Weights of a small transformer language model.
Size: 8 layers, 2 heads of 64, MLP 1280 ReLU, vocabulary 11971.
Training: a variant of Muon for these matrices, 247M tokens, 8508 steps.
Each number is 128 + 32 x the weight over its row's rms, rounded and kept within 0 to 255. Layers, rows and columns count from 0. The size above them is the row's rms in percent of the matrix's.

# layer 3 MLP up, 1280x320, rms 0.143, rows 1066-1087, columns 0-159
size [ 87  92 105  97  97  92 112 106  95 105 111 127  97  98  89  81 106 103 102 106  89 100]
[[ 83 104 210  69  81  94 121 181 119 107 138 130 100 155 100 181 143 136 131 164 132 114 177 122 135 159 137 134  90 128  67  85 144 139 131 167 141 133 145 100 125 160 154 150 145 132 146 144  80  75 129 125 104 112 128  81 107 110 121  89 148 113 134 123 121  94 133  79 114  35 176 134  82 108 118  83 150 195 115  85 137 106 152 154  98 109 136 194 130  99 144 107 146 162  86  89 175 111 127 100 105  94  91 123  89  92 112 126  88 166 144 156  85  90 175  95 120 139 111 174 141 115 148  53 150 155 170 153 150 158 111 160 155  87 112 190 114 119 170 137 103 118 129 103  73 144 172 138 159 109 138 150 106 185 104 182 122 134 125 101]
 [ 77  83 143 121 136 166 132 155 141 144 158 153 160 151  89  85 126 163 102 161 143 124 149 116 102  97 133  58 115 138  85 150 123 127 150 125 158 123 115 143 127 130 148 117 121 128 134 115 177 157 151 113 137 127 128 100  92 121 145 124 119 156 109 111 118 129 128 143 122 136 136 114 123  95 154 171  98 142 138 127 121 116 131 208 135 164  99 140 195 125 156  74 107 136 152 132 130 121  40 157  72  84  25  76 122 103 139 108 154 140 119 100 130  59 106 163 148 150 156 183 122  98 192  89 143 121  89 151 131  86  94 114 147  15 148 127 166 160 192 133  90 100 125 137 127  91 159  78  88 188  95 149 121 148 195 161 184 115 155 127]
 [101 188 113 163 113 148 167 146 122 147 172 122 130  60 108  99 184 152  90  64 148 182 131 144 120 141  70  98 131 153 119 114 110 129 135 143 115  96  96 111 158 122 136 134 148 147 135 134 118 161 192 149 119  47  91 122 133  99 165 138 135 128 155 118 120 168 102 148 129 108  81 103 180 115 175 101  89 107 106 136 128 115  91 100  78 128  70 124 143  57 198 128 156  93 130 144 153 161  58  89  82 127 117 124 185 111 110 123 151  74 170 145  90 134  87 161  66 163 163 132  63 182 172  72  91 131 123 159 133  71 118 141 136 176 137 109 233 130  99 134  96 183 163 224 111  49 119 124  72 112 183 114 209 111 148 149  51 113 163 160]
 [ 93 121 201 154 133 149  85 144 113 183  53 114  83 107 103 147 119  92  94 155 117 161 128 136 216 143 117 111 117 112 117 152 147 141 129 143 143 176 109 105 169 136 135 154 141 149 116 125 168 132  52 155  95 141 145 125 131 122 151 104  87  74 134 110 161 139 144 145 185 109 106 145 127 108  88 147 107 158 106 144  86  97 134 119  77 157 135 138 144 159  78  80  97 158 176 106 149 131 120 116 154 123 110 180 148  44 166  62 128 143 169 101 132 162 180 134 126 107 163 117 120 149 149  39 108 115 130 163 130  82  94 147 129 140  90 165 153  83 117 147 110 133 137 142 141 126  69 161 102 125  16 207 159  77 139  95 145 155 157 126]
 [ 97 143  75 125 147 110  99  98 127 126 182 162  89 186 101 163 122 162 117  88 130  81 104  93 122 178  56 145 156  85 140  82 100 150 116 145 134 174 156 132  75 110 122 146  77  88  89 138  65  99 124 169 114 152 109 126 143  77 141 168 122 136 122 122  98 138 100  95 103 105 155 180 119  81 134 133  97 173  97 118 158 163 119 133 102 141  69 138 162 108 145 135 168 111 135 112 153  80  64 112 195 171 213  93  96 160 140 156 166 110 134 123 105 123 101 152 169 139 115 123  76 132 136 137 115  98 110 132 151  96 119 133 184 152 138 129 150 109 167  96 173 160 128 128 101 182 107 124 192 113 166 131 193 138 130 169 173 136 119  88]
 [163  92 116  94 106 148 103  96 102 144 148 123 120 120  63 126 150 163 140 167 141 149  62 119 134  48 128 119 127  99  63 124 134  90  84 102 113  73 143 102 105 131 130 155 130 142  94 113 218 116  95 171  72 134 113 138  59 141 121  52 143  99 108 111 169 139 111 173  96 123 144 130  96 140 183 106 190 158 115  99 105 155  97 119 142 113  90 139  74 150 131 176 178 127 100 121 172 106 147 146  93 120 169 150 120 122 169 144 155  62 114  60 114  96 159 117 137 145 134 167 125 116 138 105 137 145 171 136  69  93 151 120 169  80  92 189 185 145 126 196  99 100 185 131 157 114 174 154 219 116 144 133 103 141 147 132 127  96 111 106]
 [165  31 122  53 182 141  76 101 123 124 169  95 170 118  93 123 101  85 123 119 171 221 192 151 115 170  96  99 148 118 164 116 137 130  68 109 127 143 152  46 106 116 118 129 135 142 145 118 120 150 115 149 111 192 168 133 145 122 115 157 104 124 168 115 134 101 134 110  84  91 109 136 105 146 146 125 103 120 145 146 179 124 108 191  62 136 146 164  81 159 143  66 135 144 118  92 180 185 128 109 114 113 122  94  97 137 125 139 175 119 117 127 125 147 172 102 149  92  95 117  86  95 151 123  90 142 143 137 183 119 167 159 166  79 109  94  95 102 114 142 160 113  77 150 127 154 104 187 159 165 133 133 107  75  96 114 154 143 147 137]
 [101 142 136 111 149 109 118 158 120 160 113 173 160  24 138 112 131 140  80 130 115 146 139 180 143 174  86 165 113 157  68 119 115 118 110 110 137 112 181  90  98 118 110 152 112 188 106 108  87  97 124 161 148  84 154 105  94 132 136 141 140 140  78 113 168 131 148 174 184 163 118 147  97 138  93  93 134 166 148 125  90 156  78 140 127 144 115 156 164 101 146 120 101 237  74 133 128 139 119 186 102 131 115 193  97  87 118  62 115 157 106  77 132 119 139  97 134  86 115 140 127 117 117 133 103 138 117  85 119 102 152 169 172 187 122 102 129 108 118 150 141 144 123 148 133 115  97 105 132 128 125 160 215 125 113  46 132  80 156 137]
 [135 114 118  96 152 119  86 138 112  36 152 171  92 167 139  72 194  40 122 115 103 168 127 158 154 104 138 137 126  82 126 109  78 153  53 144 117 109 143  72 175  76 149  84 108 143 142 168 116 133  54 130 169  48 144 132  81 124 103  76 119 120 102 105 101 106 118  88 144  95 107 130  80 123 108 124 129 114 125 136 148 216  99 152 143 136 159 142 141 129 147 152 196  89 143 107 119 125  81 113 151 136 128 159  99 159 130 137 127 110 177  99 141 163 194 162 110 120 111  99 157 125 136  79 215 209 117 129 112 111 113 162 108 160  97 102  98 120 113  81 173  70 148 109  94 110 138 173 171 154 147 129 111 152 122 110 146 166 137 159]
 [101 114  92  52 130 108 125 158  80 163 128 130  96 149 140 153 106 129 131  86  69  83 116 113 128 128  96 124 128 131 175 148 159  92 104 115 139 118 145 130 126  86  74 159 150 118 189  84  94  28 106 140 135  94 166 181 122 118 104 102 144 167 171 104 177 137 113 118 134  94 167 162 134 118 137 112 136 117 129 165 157 154 165  96 200 152 108 128 146 175 138  73 146 134 139  89  95 156  75 164  85 145 177 212 135 140 177 129 117 156 110  69 156 202 113 123 105  91 135  98 133 187 125 117 125 156  86 146 119 183 141 104 143  85  87 156 164 134 144  95 134 114 151 126 119 120  99 137 115 157  59 137 176 163 124 119 129 161 117 103]
 [105 109 117  96 116 135 105  97 181 136  88 148  99 110 158 123 124 118 116 169 165 116 178 110 114 129 136 137 134 167 112 193 135 154 143 173 125  94 170 118 158 163 193 155 133 134 125 166 148 102 142  77  83 181 166  80  69 129 125 142  80 107 115 127 183 108 208 164 184 168 120 156 116 135 138 120 130  53 112 139  77 138 135 151 119 135  93  55 154 134 158 118 189 112  73  96 125 164 137 140 102 145 142 166 193 192 194  78 127 163 106  93  87 134 152 104 148 125 170 141 120  71  96 144 126 116 165 108 167 203  99  65 116  82 114 101 108 103 149 224 157  76 165  84 145 130 138  66 161 131  98 137 178 159  88 146 100 115 104  93]
 [121 103 113 157 201  56 155 118 140 123  88 130 157 124 170 125  95 145  95 155 153 120  81 129 115  88  55 128 130  94 151  86 144 174  58 125 117  99 148 128  98 200  76 120 195 154 118 172 123  85  71 116 105 140 161 129 154 129 151 151 132 102 128 111 149  82 141 207 139 143 128 152 127  79 129  82 123  72  97 238 100 126 184 108 108 149 120 157 148 163 155 125  93 113 101 113 134  93 149 130 133 116 105 130 169  77 148 102 122 145 162 116 159 119 125 114 141 170 133 154 137 154 118 111 113 147  85 141 155  84 140 110 112 127 159 127 109  55 133 129 144 132 170 101  83  90 114 138  82 145 163 100 112 123 165 168  98  87  88 113]
 [147 132 104  89 152  79 146 108 118 164 129 114 146 159 143 180 120 150 152 153  79 158 134 127 122 151 142 115 125 170 185 126 150 162  54 153 200 133 180  98 147  85 169 165 183 137 160 164  96 151 100 125 164 127 161  82 112 166 104 105  92 147 125 116 147 167  87 111 125 138 138 102 106 163  92 158 162 142 115 149 120 175  65 106  68 166 135 107 117 108 113 172 110  77 116 160 142 166 134 141 163  85 166 193 162 155 163 136 181  97 106 124 137 145  77 151 125  65 128 140 102 105 116 101  91 133 131 153 119  89 151 180 153 149 136  79 147 140 157 127 171 128 141 124 110 148 123 113 126 142 103 161  86 188 114 100 115  93 184 136]
 [126 131 142 145  87 169 135 110 153 114 106 151  89 123 133 134 173 159  93 100 101 129  96 153 139  87  98 161 164 118  65 135 105 144 170  98  96 113 131 103 112 126 181 130  98 169 128 162 130 159 135 152 139 131 143 135 185  93 121 120 141 120 131 126 131 206 143 157 120 107 116 141 165 149 146  86  92 129  50  91 110  78 122  95 115 125 131 140 121 165 183  84 136 113 152 120 137 109 114 161 168  68  84  88 130 156 111 102  53 121 155 152 149 131  73 125 174 141 151 118 104 187  98 115 125 122 117 120  99 133 149 105 164 195 113  71 162 118 144 187 143 142 123 192 187  97 124 144 157  69 131 143  42 142 139 143 134 150 121 113]
 [171 156 147 115 172 124 172 154 150 127 132 130  96 112 145 141 113  62 165 134 174 134 158 173  96 136 132 151 215 195  93 132 132 129 216 141 169 114 134  97  63 122 147  99 107 151  90  87 137 128 112 150 108 120 120  99  70 144 111 131  96 113 153 147 163 168 106  96 113  97 120 158 126 146 145 112  85  86 145 123 147 157  87 130 136 118 108 148  55  93 137 111 122 143 130 187 145 122 139 148  68 111 109 110  91  94 178 162 156  95 123 103 129 157 137 124 142  96 174 155  77 132 112 122 135  54 143 130 153 168  80  63  85 172  96 103 197  99 106  62 168 124 140 173 152 148 147 141 148 144 110 136 130  79 137 131 127 110 188 110]
 [131 169  82 134  99 177  85 158  79  80 148 152  89  82  64 138 134  90 123 133  94 178 138 108 130 129 113 133 105 140 133 130 135 158 209  99 107 132 120  80 169 116 163 147 147 157 137 183 142 130 138 154 131  68  81  81 103 172 109 153 130 147  70 150  92 123  91 165  77 139 101 135 183 168 113 136 160 166 148 118 106 140 113  79 110 109  67  75 137 104  48 152 112 143 140 132 168 178 111 151 130 117 170 135 162 149 119 180 124  47 148 150 156 126  90 146  75  98  96  86  85 184 127 114 105 100  81 164 157 159 108 121 126 154 105 107 176 167 164 137 160 113 119 142 116  53 150 167 164 113 138 104 143  81 162 126 179 132 119 140]
 [140 115  91  97 160  95  53 139 133 157 137 164 165 131 100  75 112 129 165 101 113 133 204 100 117 153 135 120 122  73  95 157 146 109 150 125 118 126  84  95  99  89 136 138  73 186 150 143 130 105 186 133 110  75 130 140 163  83 169 185  86 132 147 182 132 132 145  65 116 122 142 144 109 171 125  96 143 165 153 108 113 126 150 127 138 159 192  70  90 148 119 153 163  90 143 124  78 113 157 146 156 162  75  92 134 155 129 125 114 140 138 141 144 151 107 128  77 106 105 108 197 174 181 151  92 182 127 168 117 104 108  80 134 125 115 136 100 133 163  96 158  90 108 149 129  80 130 102 130  86  80 159 133  99 162 165 144  73 129 109]
 [137 133 162 187 134 135 161 133 180 135 106 140  74 112 113 113  65 104 172 115 147 106 115 124 133  99 147 160 146 118  96 119 176 142 155 177 108 142 105 134 201 132 152 164 101 129 126  65 132 113  69 165 160 162 124  77  92 130 129 136 146 168 175  88 118 139 100 150 137 124  96 114 135 170 133 155 146 123 140  56 139 164 174 137 121 139 147  82 161 165 132 139  88 130 118  89 106 112  81 133 109 136 154  96 105 155 112 161  91 113  89 123 191 131 127 137 103  65 123 131 143 156 154  76 100 130 167 165 134 163  48  71 104 135  95  85 200 141 100  63 122 114  71 153 126  94 147 182 125 138 114 145 132 166 165 138 218 105  95  88]
 [167 135 104 148 151 144  91  96 147 112 184 111  41 101 106 173 123 104  84 199 102 106 143 103 134 159 169 156 104  93 134 119 123 123 121 122 110  97 148 101  43 100 157 153  97 117 121 132 151  91 149 126  72  95 126  82 164  82 126  88 175  93 171 123  99 163  86 155 123 103 156 104 104 107 106 132 112 129 155 133  63 155 188 133 160  96  82 119 175 174 183  69 189 146 149 143 145 128  76 156 148 130 163  90 138 112 111 144 103 190 108 126 182 130 178 124 109 121 135  92  86 140 153 116 115  90 111 166 122 194 121 145 150  86 152 178 179 135 118  81 168 109 144 187 122 149 162  82 134 112 118 164 146  68  92 153 179 136 175 116]
 [115 173 124 190 112 126 132 145 104 101 129 202 116 144 127 142 152 160 136 112  92 133 104 118 133 140  96  75 100 139 108 140 156 150 134 128 153  93 165 144 116 126 116 147 183  97 114  94 101  84 133 143  99 115 178 149 140 140 106  98 191  87 105  59 187  82  86 123 156 139 145 155 100 136  94 175 115 139  95 189  38 132 151  97 109  94 109 103  95 139 112 153  94 113 150 155 100 168  78 149  67 140 200 188 125  82 129 115 152 189 166 104 101 179 191 124 148 129 163  52 141 116  88 114 186 152  73 191  73 128 142 127 122 107 136 178 107 144 146 103 132  65 154 119 137 140 166  64 122 142 177 133 116  68 179 128 182  90 147 182]
 [105 141 122 188 131  86 102 188 159 129 175 141 175 140 111 213 112 130 153 137  28 135 115  98 144 148 142 135 146  80 126 124 124 118 159  90  69  79  81 120  91 169 110 161  85 159  87 169  53  94 137 172 131 165  67 129 153 104 114 192 146 170 131 147 116 132  79 224  78 154 117 122 110 134 168 193 135 107 139 141 150 118 140  81 166 110 136 138 122 148  93  75 106 126  96 120 106 121 112 112 117 130 114 122 149 131 156 161  76 115  98 106  65 110 135 136 143 119 166  88 122  72 119 125 125 182 154 120 126 117 141  93 143 154 155  64 138 196 124  94 145 163 197  93 162 125 151 206 163 139 119  72 162 120 203 161  49 183 130 156]
 [131 173 153 123 141 110 138 161 152 107 130 205  18  81 130 161 108 100 128 114 164 115  75  71 138 128 142  76 112  80  86  82 122 172 102 164 144 102  86 147  90 125 115 118  91 137  91 104 101 122 127  99  98  99 139 185 172 138 154 183 179 141  91 125 119 123 101 153 106 155 131 181 106 126 101 125 159 163 138 147 128 112 129  99 121 171 180 129 134 141 169  68 157 116 157 114 143 115  42 147 100 128 214 169 168 153 159  77 124  81 153 144 143  86 169  91 126 144 212 139  70 138 168 146  94 131 187  95 111 130 123 149 158 102 198 110 121 140 147 170 114 118 168 116 128  57 143 129 135  91 122 129 191 156 123 133 147 138 177 101]]
# layer 3 MLP down (transposed), 1280x320, rms 0.0347, rows 1066-1086, columns 0-159
size [106  95  92 101 104  94 118 102  97 108 110 120  98  91 120  90 100  92 100 111 104]
[[139 168 105 148 148 176 103 122 102  80 113 128 149  77 182 120 152 111 183 120 132 138  49  76 142  80 155 152 142 119 172 122 128 116 168 118 121  91 109 127 128 162 144 115 100 189 102 129 116 154 128 154 166 119 134 112 133 144 122 198 142  83 119  91 111 111 137 127  90 167 139 110 201 110 118 154  98 106 136 147  88 140 178 111 178 140  92 101 121 166  88 145 105 112 134 155  78 165  94 169 153 163 140 109 148 140 147  86 103 140 155  68 138 142  98 188 132  88 122 115 105  91  76 154 159 167  76 133 137 116 178 100 136 198 112 143 121 119  71 118 123 104 153 144 116 149  81 117  91 155 151 154 137 135 109  86 151 146 141 142]
 [116 162 153 118 100  93  94 129  73  96  71 154 124  99 140 161 191 103 137  93 126 115  98 129  95 160 125 161 132 110  58  55 143 100 103 109 166 128 126 120 122 103 172 170  80 116 160 138  94 151 101 131 165 128 155 144 153 170 125 134  80 105  87 119 157 187 146 105 132 145 117 141 118 154 146  67 113 115 130 119 131 107 149  98 122 166  75 139 139 119 144 167 179 177 205 125 159 123 151  98 224 168 165 146 179  92 134 159  98 118 126 122  89 153 196 160 112 122 151 101  99 139 133 108 119 122 119 124 155  99 159 160 106  77 100 176  70 143 100 163 172 116 121 144  89  59  80 160 138  92 172 122 174  89 126 175  80 136 154 125]
 [197 194  97 167 156 134 124 134 108 122 158 100  84 160  85  98 169 143  62  84 110 150 129 117 172  82  88 151 126 125 122 142 153 162  82  72  70 153 165 205 174 126 129 179 173 168 105 126 150 124  76 150 150 170  59 125  95 102 136 139  98 135 110 113 170 119 118 108 142 120 105 129 157  67 130 134 126 133 152 185  76 151  80 129 143 136 205  78 141 101 146 156 121 113 180 188 110 185  48 103  90  77 126 128 149 158 159 194  86 108 103 161 130 155  65  56 128 115 196 168 151 131 144 105 143  74 130 138 145 115 120 126 183 157  94 160 138 136 138 103  97  84 134 138 107 103 135 133 152 116 142 144 153 138 113  78 124 154 133 112]
 [154  57 143 141 118 163  91  95 131 188 168 142 212  96 128 170 105  86 105 149 134 107 165  82 145 168  53 161 108 115 100 165  86 171 161 121 174 117 107 126 118 141 149  61 116 127 132 124 146 133 111 163 178 121  77 157 150 108 108 125 123 131 142 129  48 123 150 142 131  86 145 146 118  83 127 198 123 104 181 156 121 124  75  86 174 144 127 128  89 142 130  89 120 180  66 144 140  80 247  58 139  83 117 166 167 158 155  82 159 192 186 137  76 124 148 150 162 107 131 119  78 141 166  91 122 121 101  93 167 169 107  80 103  88 171 173 142  90 192 105 139 137 116 118 150 139 118 124 173 147 128 115  98 119 138 126 130 135 157 174]
 [130 129 125 156 183  93 146 118 125 168 114  84 112  81 116 117 128 120 117  80 168 103 154 130 120  76 139 104 124 180 119 102 119 146 175 144 175  90 135 124  60 118 117  91 108 173 116 134 118 175 108 155 169 138 165 132 149 159 146 108 122 117 137 151 121 111  51  98 102 109 130  99 201 145 120 140 104  55 192 123 142  89 132 120 160 102 176  70 177 138 107 136 115 118  84 125 179 137  77 130 141 177  79 161  72  96 138  80 143 130  85 117  79 134 150 131 137 156 151 122 107 178 104 111 114 130  82  95 110 101 182 113 142 121 142 143 156 120 110 157 124 154 162 124 133 129 125 152 130 159 159 121 107  62  87 122 119 175 112  53]
 [127  92 126 165 136 122 166 112 100 154 111 186 111  90 190 121 164 153 127 104  72 143  31  36 118  67 114 155  69  63  89  98 152 151 139  79 147 178 102 141 109 140 141 107 131 180 122  68 178  88 193 129 153 128 111 104 148 168 172 112 137 132 131 128 148 149 148 161 148 147 104 117 128  95  88 191 102 113 124 191 116  88 140 119 157 116 107  66 107 114 111  47 139 137 133 105 160 154 109  77 147 179 145 126 143  81 158 140 114 136 127  94  91 136 115 150 222  56 143 126 165 139 159 110  64 189 113 178  77  52 115 161 104 165  79 121 159 112  60 133 102 175  92 135 172 110  90 135 174 118 115 116 125 105 132 175 136 122 101  97]
 [135 132  91 171 152 124 147 108 189 136 103 170  94 147  85 111  55 204 110 137 164 167  74 172 130 177  98 116 174  32 123 108 134  91 119  98 153  95 131 131  88 132 120 137 173 143  70  82 196 122 134 128 157  78 121 130 126 130 196 138 136 160 105 116 114 133  92  90 147 163 124 151 110 119 126 133  69 131 128 126 109 133  76  93 145 103  97 143 143 190 115 166 120 152 155  87  86 126 123 149 139 125  83 141 163 113 164 131 112  97 150 104 135 141 122 126 183 184 174 131 149 148 130 147  90  67 126 129 107 159 113  83 123  98 127 120 116 133 112 101 104 141  86 108 145  62 145 138 149 131 122 156 121  68 175 138 143 120 130 137]
 [115 163 162 162 124  90 159 140 144  98 131 132  98  64 135  93 135 100  86 131 198  59 129 133 143 110 103 103  91 118 119 112 160 145  98 122 129  71 162 107 122 135 114 110 123 161 113 108 100 137 129 104 123 149 123 135 117 142  94 171 120 144 127 120 118 147  92 134 113 141 112 109 148  68  92 111  66 135 128 138 188 116 128  89 115 117 114 116 111  75 102 114 101  92  41 182  88 184 138 100 164 201 146 143 109 100 141  83 178 133  99  93 189 175  82 112 106  89 114 136 103 151  95 104 122 151  93 215 101 145 166 133 122 133 114 111 100 133 136 161 146  98  81 140 143 122 104  97 138 106 131 117 169  98 123 127 181 160 169 147]
 [149 123 128  52 147 131 125 136 114 126 137 147 112 162 166 139  98  94  92 103 139  84 127 115 119 156 139 170  63  93 116  75  81 169 111 127 100 177 141  98 102 117 110  33  95  92 129  77 139  87 162 141  99  78 140 106 135 144 141 120  77  66 151  78  96 150 166 137 137  87 106  51 172 110 173 136 158 152 141 131 114  72 155 152 110 180 127 172 119 141 100 112 119 121 140  98  93  93 122 167 111  77 135 152  90  73 191 114 159 143 158  95 107 167 151  89 151 137 115 105 150  99 149 120 137 135 116 143 148 168 101 126 123 174 161 144 142 199 133  64 134 169 147 125 127 107 104 136 207 153 115 141 102 157 144  86 131 162 147  90]
 [ 91  85 128 185 108 149 128  76 148 117 126 126 117 122 126  98 153 133  68 139 121 123 131 157 196  75 105 100 133 156 125 108  78 130 153  67 148 160 126 102 174 162 140  94 165 168 112 118 133 112 140 145 125 189 104  86 145 108 118 159 111 161 101 119 134 140 122 118 129 169  98  52 138  89  62 189 113 130  70 151 102 134 121 108 108  70 124  56 152 163 117 132 154 126 143 138 159 122 139 121 165 150 102 151 132 112 105  89 132 134 108  94  82 170 160 153  87 225 176  59  96  97 112 121 129 120  88  56 135  83 125 121  87 174 160 145 176 108  97 168 211 109 124  86  99 116 171 122 174 151 217 104 115 159 107  93 198 109 128 145]
 [151 153 124 104 112 166  84 105 154 135  82 189  74 134 104  98 184 110 115 149  97 152 115 109 183 154 152 137 104 108 131 115  98 115 123 182 113 113  98 133  99 111 107 131 120  93 150 142 135  94 110 187 143 165 138 131 132 120 116 135  86 158  93  76 212  96 106 120 145 172 133 131 154  75 204 124 102 125 195 148 131 137 155 122 174 150 180 102  96 184 127 127 104  55  69 207 115 116 112 130 147  93 187 160  91  99 147 102 103 122 177  91 165 127 140 157 124 141 117 138 189 107 140 103 150 160  85 107 120 181 203 121 115 114  40 138 126 175 105 155 155 105 144 101 142 130  89 183 151 151 146 136 114  37 133 133 121 175 172 162]
 [ 99  79 148 162 150 135 153 153 175 118 123 128  80 184 153 126 141 109 128 120  44 147  79 157 125 114 132 126 108 189 119 140 123 136 166 169  90 135 142 147 130 191 144  91 135  84  64 117 121  78 124 191  63 111 129 125 147 110  56 117  93 124 144 138 129 140 145 149 145 124 149 131 140 103 122 129 136 123 130 144  85 145 149 124 179 153 109 130 120 146 164 216 159 140 123 162 122 165 141 185 112  87  72  59 149 152 168 126 145 108 157 169 133  59 137 118 128 125 160 178 203 164  82  88 161 162  89 159  99 135 144  91 156 117 112 119 155 138 185 178 132  91 167  98 176 156 132 121 139  78 119 133 128 150 127  79  91 161 101 169]
 [224 164 141 149 102 189 105 152 132 153 132 129 127  71 112 148 175 133 169 147  88 115 132 147 136 155  92 140 104 153 101 121 135 168 118 133 133 133 100 113 104 137 145  48 186  80 123 131 185 147  94  89 131 163 117  93 116 195 111 158 107 109 155 119 125 161 129 145  79 174 195 129 111 108 132 149 113 208 112 146 212 167 144 127 136 117 152 115 143 111 140 105  96 115 123 139 172 135  95 100 175 150  89 126 154 191  75  60 127 101  75 164 132 110 119 163 153 104 148 166 159 116  93  87  80 133 110  95 164 127 137 104 131 139 133 154 117 139  83 110  93 106  78  99 137  87 138  99 158  85  98  78 121 154 155 106 146  71 128 131]
 [113 107 127 174  84  92 115 143 125 152 128  89  80 165  69 107 160 163 107 139 191  97 134 164 174 162 140 129 128 159 159  83 179 196 156  83 138 113 145 129 115 112 105 138 195 193 137 143 103 117 132  93 135 136  98 114 126 102 108 162 134 130 128 154 166 167 114 147 139 101 121 104 183  63  95 138 130 125 180 124 131 147  83 136 154 104 179  79  86 126 130 156 131 136  97  91 104 151 123 108 108 147  79 112 118 114 106 125 170 134 107 127  99 111 177  73 134 129  94 121 143 137 149  91 172  98 153 166 118 132 125 107 110 121 155 138 133 134 146  82 124  96 138 175 114 139 138 121 127 133 132 116 112 151 140 160  98  60 164 148]
 [109 109 132 120 123 137 141 151 125  77 157  94 123 121 160 118 145 121 135 109 133  58 120  98 143 144 110 141 255 126  73  98 114 148 117 131 156 130 109  96  96 125 108 101 132  93 148 130 146 149 118 165 171 189 145 158 162 122 139 163 188 139 140  71 122 132 117 102 106 110  97 107 125  80  73 148  68 103 205  77 119 135 167  94 145 137 103 128 138 189 183 172 181 136 150 109 118  81 158 114 183 162  83  89 120 115 136 138 103 157 102 114  65 163 127 160 152 162 183 126 115 111 106 193 176 134 102 178 142 148 122 147 162 118 154 176  95  96 112 203 150 149 107  92 141 124  88  73 118 163 145 153 146 162 115 126 115 106 135 143]
 [ 91 105 103 132 146 132 147 154  84  28 183 111 119 176 118 103  65 132 114  94 167  85  87 156  95 172 131 173 143 165 125 122 138 168  69 116 116 161  94 142 115  92 143 144  56 160 152 116 130 137  71 147 155 135 189 136  84  92  82  32 100 139 133 124 106 151 152 151 118 179 115  83 154 178 127 173 135 121 153 153 144 101 118 121 120  95 202 148 145 141 148 107 143  86  75 189  90 155 181 160 109 112 103 157 133 100  82 106 108 153 106 140 110 144 121 115 139 136 144 164 116 104 149 161  85 150 124 115 159 106 121 147 135 152 149 109 113 104 190 195  70 163 179 139  81 185 146  94 161 151 147 167 131 194 112 112 161 150 142 165]
 [ 84 136 136  83 100 137 107 195 131 143 159 145  93 128 137 116 142  80 136 123 138 151 147 102 128 152 145 113  96 214  85 148 168  27 161 137 176 105 144 150 159 192 123  99 157 112  92 122  78 174 145 117 125 132  99 140 141 116 143 113 104  95 123 161 119 119 133  99 197 129  63  99  63  81 127 123 109 145 125 122  78  99 114  62 153 123 117  78 101 135 149 201 180 102 147 114 130 107 127 117 177  68 101 138 146 103 201 104 159 176 160 114 149 141 104  98 109 188 118 149 132 111  39  93  86 147 121 138 112 140 131 158 158  93  43 205 122 107 108 126 156 107 103 109 105  90 141 155 106 105 167 121 104 124 139 153 114 128 135 163]
 [ 61  82 148 159 130 178 121 137 129  86 153 136 117  99 145 201 133 132 110 152  27  84 149 118 122 165 134 161 186 101 132  50 133 116 122 142  97 146 132 133 163 108 114 161  85  51 122  61 106 104 138 139 115 117 180  97 110 143 143  93  98  91 158  87  96 144 122 133  76  78  90 123 150 123 140  68 148 110 154  87  87 162 147 141  68 130 183  90 145 152 143 110 108 156 152  93 182 141 150 153 177 125 148 134  73 137  73 149 163 122 159 170 115 104 121 117 103 162  88  81 134 177 132 139 143 148 147 130 100 157 115 120 103  75 150 127 134 160  82  48  96  88 100  78 123 172 134 105 126 115 115 168 195 110 133 112 183 177 137 142]
 [194  81  79 153  64 125 110 126 146 172 173 131 196  70 138 124 154 165  85 147 135 128 137 153 139  93 161 104 131 158 183 118  93 133 107 146  80 151 160 126 145 143 149 139 118  90  67 153 130 113 100 125 109 115 100 128 121 123  93 144 169  82 119 105  78 107 118 115 110 158 100  91 144 154 123 196 109 114 105 144 210 159 114  78 132 156 161 130  96 134 116 120 138 117 104 125 130 182 124 168 118 123 100 128 135 123 135 134 138 149  65  88  63 198 124  77 151 133 100 127 112 125 100 119 125 160 103 124 142 143 194 157 123 120 164 157 167  79 154 132 102 147  93 140  57  99 156 133 135 137  60 123 160 165  94  84  98 113 147 125]
 [176 149 122 146 146 109 129 131  80 127  88 177 126  32 146 102 128 193  99 127 127  91  98 160  78 106 160 147 178 140  99 158  94 127  65  80 200 150  65  88 153 117 182 117 149 196 128 151 155 140 119 163 150 126 136 128  91 175 132 102 150 166 157 115 149 103 119 125 119 119 157  56 143 122  82 119 165 208  80 132 148 121 143 159 169 205  96 152 119 137 126 132 171 119 122 111 137 152 124 201 178 125 149 140 130 136 110  90 168 149 104 148 124 136 168 196  56 127  54 120 139 136 143 146 109 121 138 135  99  79 117 114 134  90 156 149 132 135 152 112 124 131 125 162  86  81 131  95 122 223 124 114 157 121 165 154 105 138 199 130]
 [133 112 225 149 112 151 135 176  99  79 140 117 133 166 104 155 145  89  93 135 106 191 158 111 216  87 147 139 110 154 154  81 119 144 127 168 120 105 114  92 164  51 181 165 116 113 131 108 123  82 136 102  86  88 155  92 148 137 122 169  92  94 119 137 128 174 115 126 113  33  96 114 102 148 105 110 136 121  99 133 118 184 103 157 103 170 174 159  91  95 192 131 174 127 175 115  92 118 142 185 170 127 127 140 107 153 132 145 182  77 102 172 103 183 121  91 142 100 128 120 137 105 128 175 149 132 135 113 106 211 147 144 126 190 165 135 115 185  83 118  87 120 190 108  65 163 145 123 137  64 102 116 150  79 109 162  86 122 135 109]]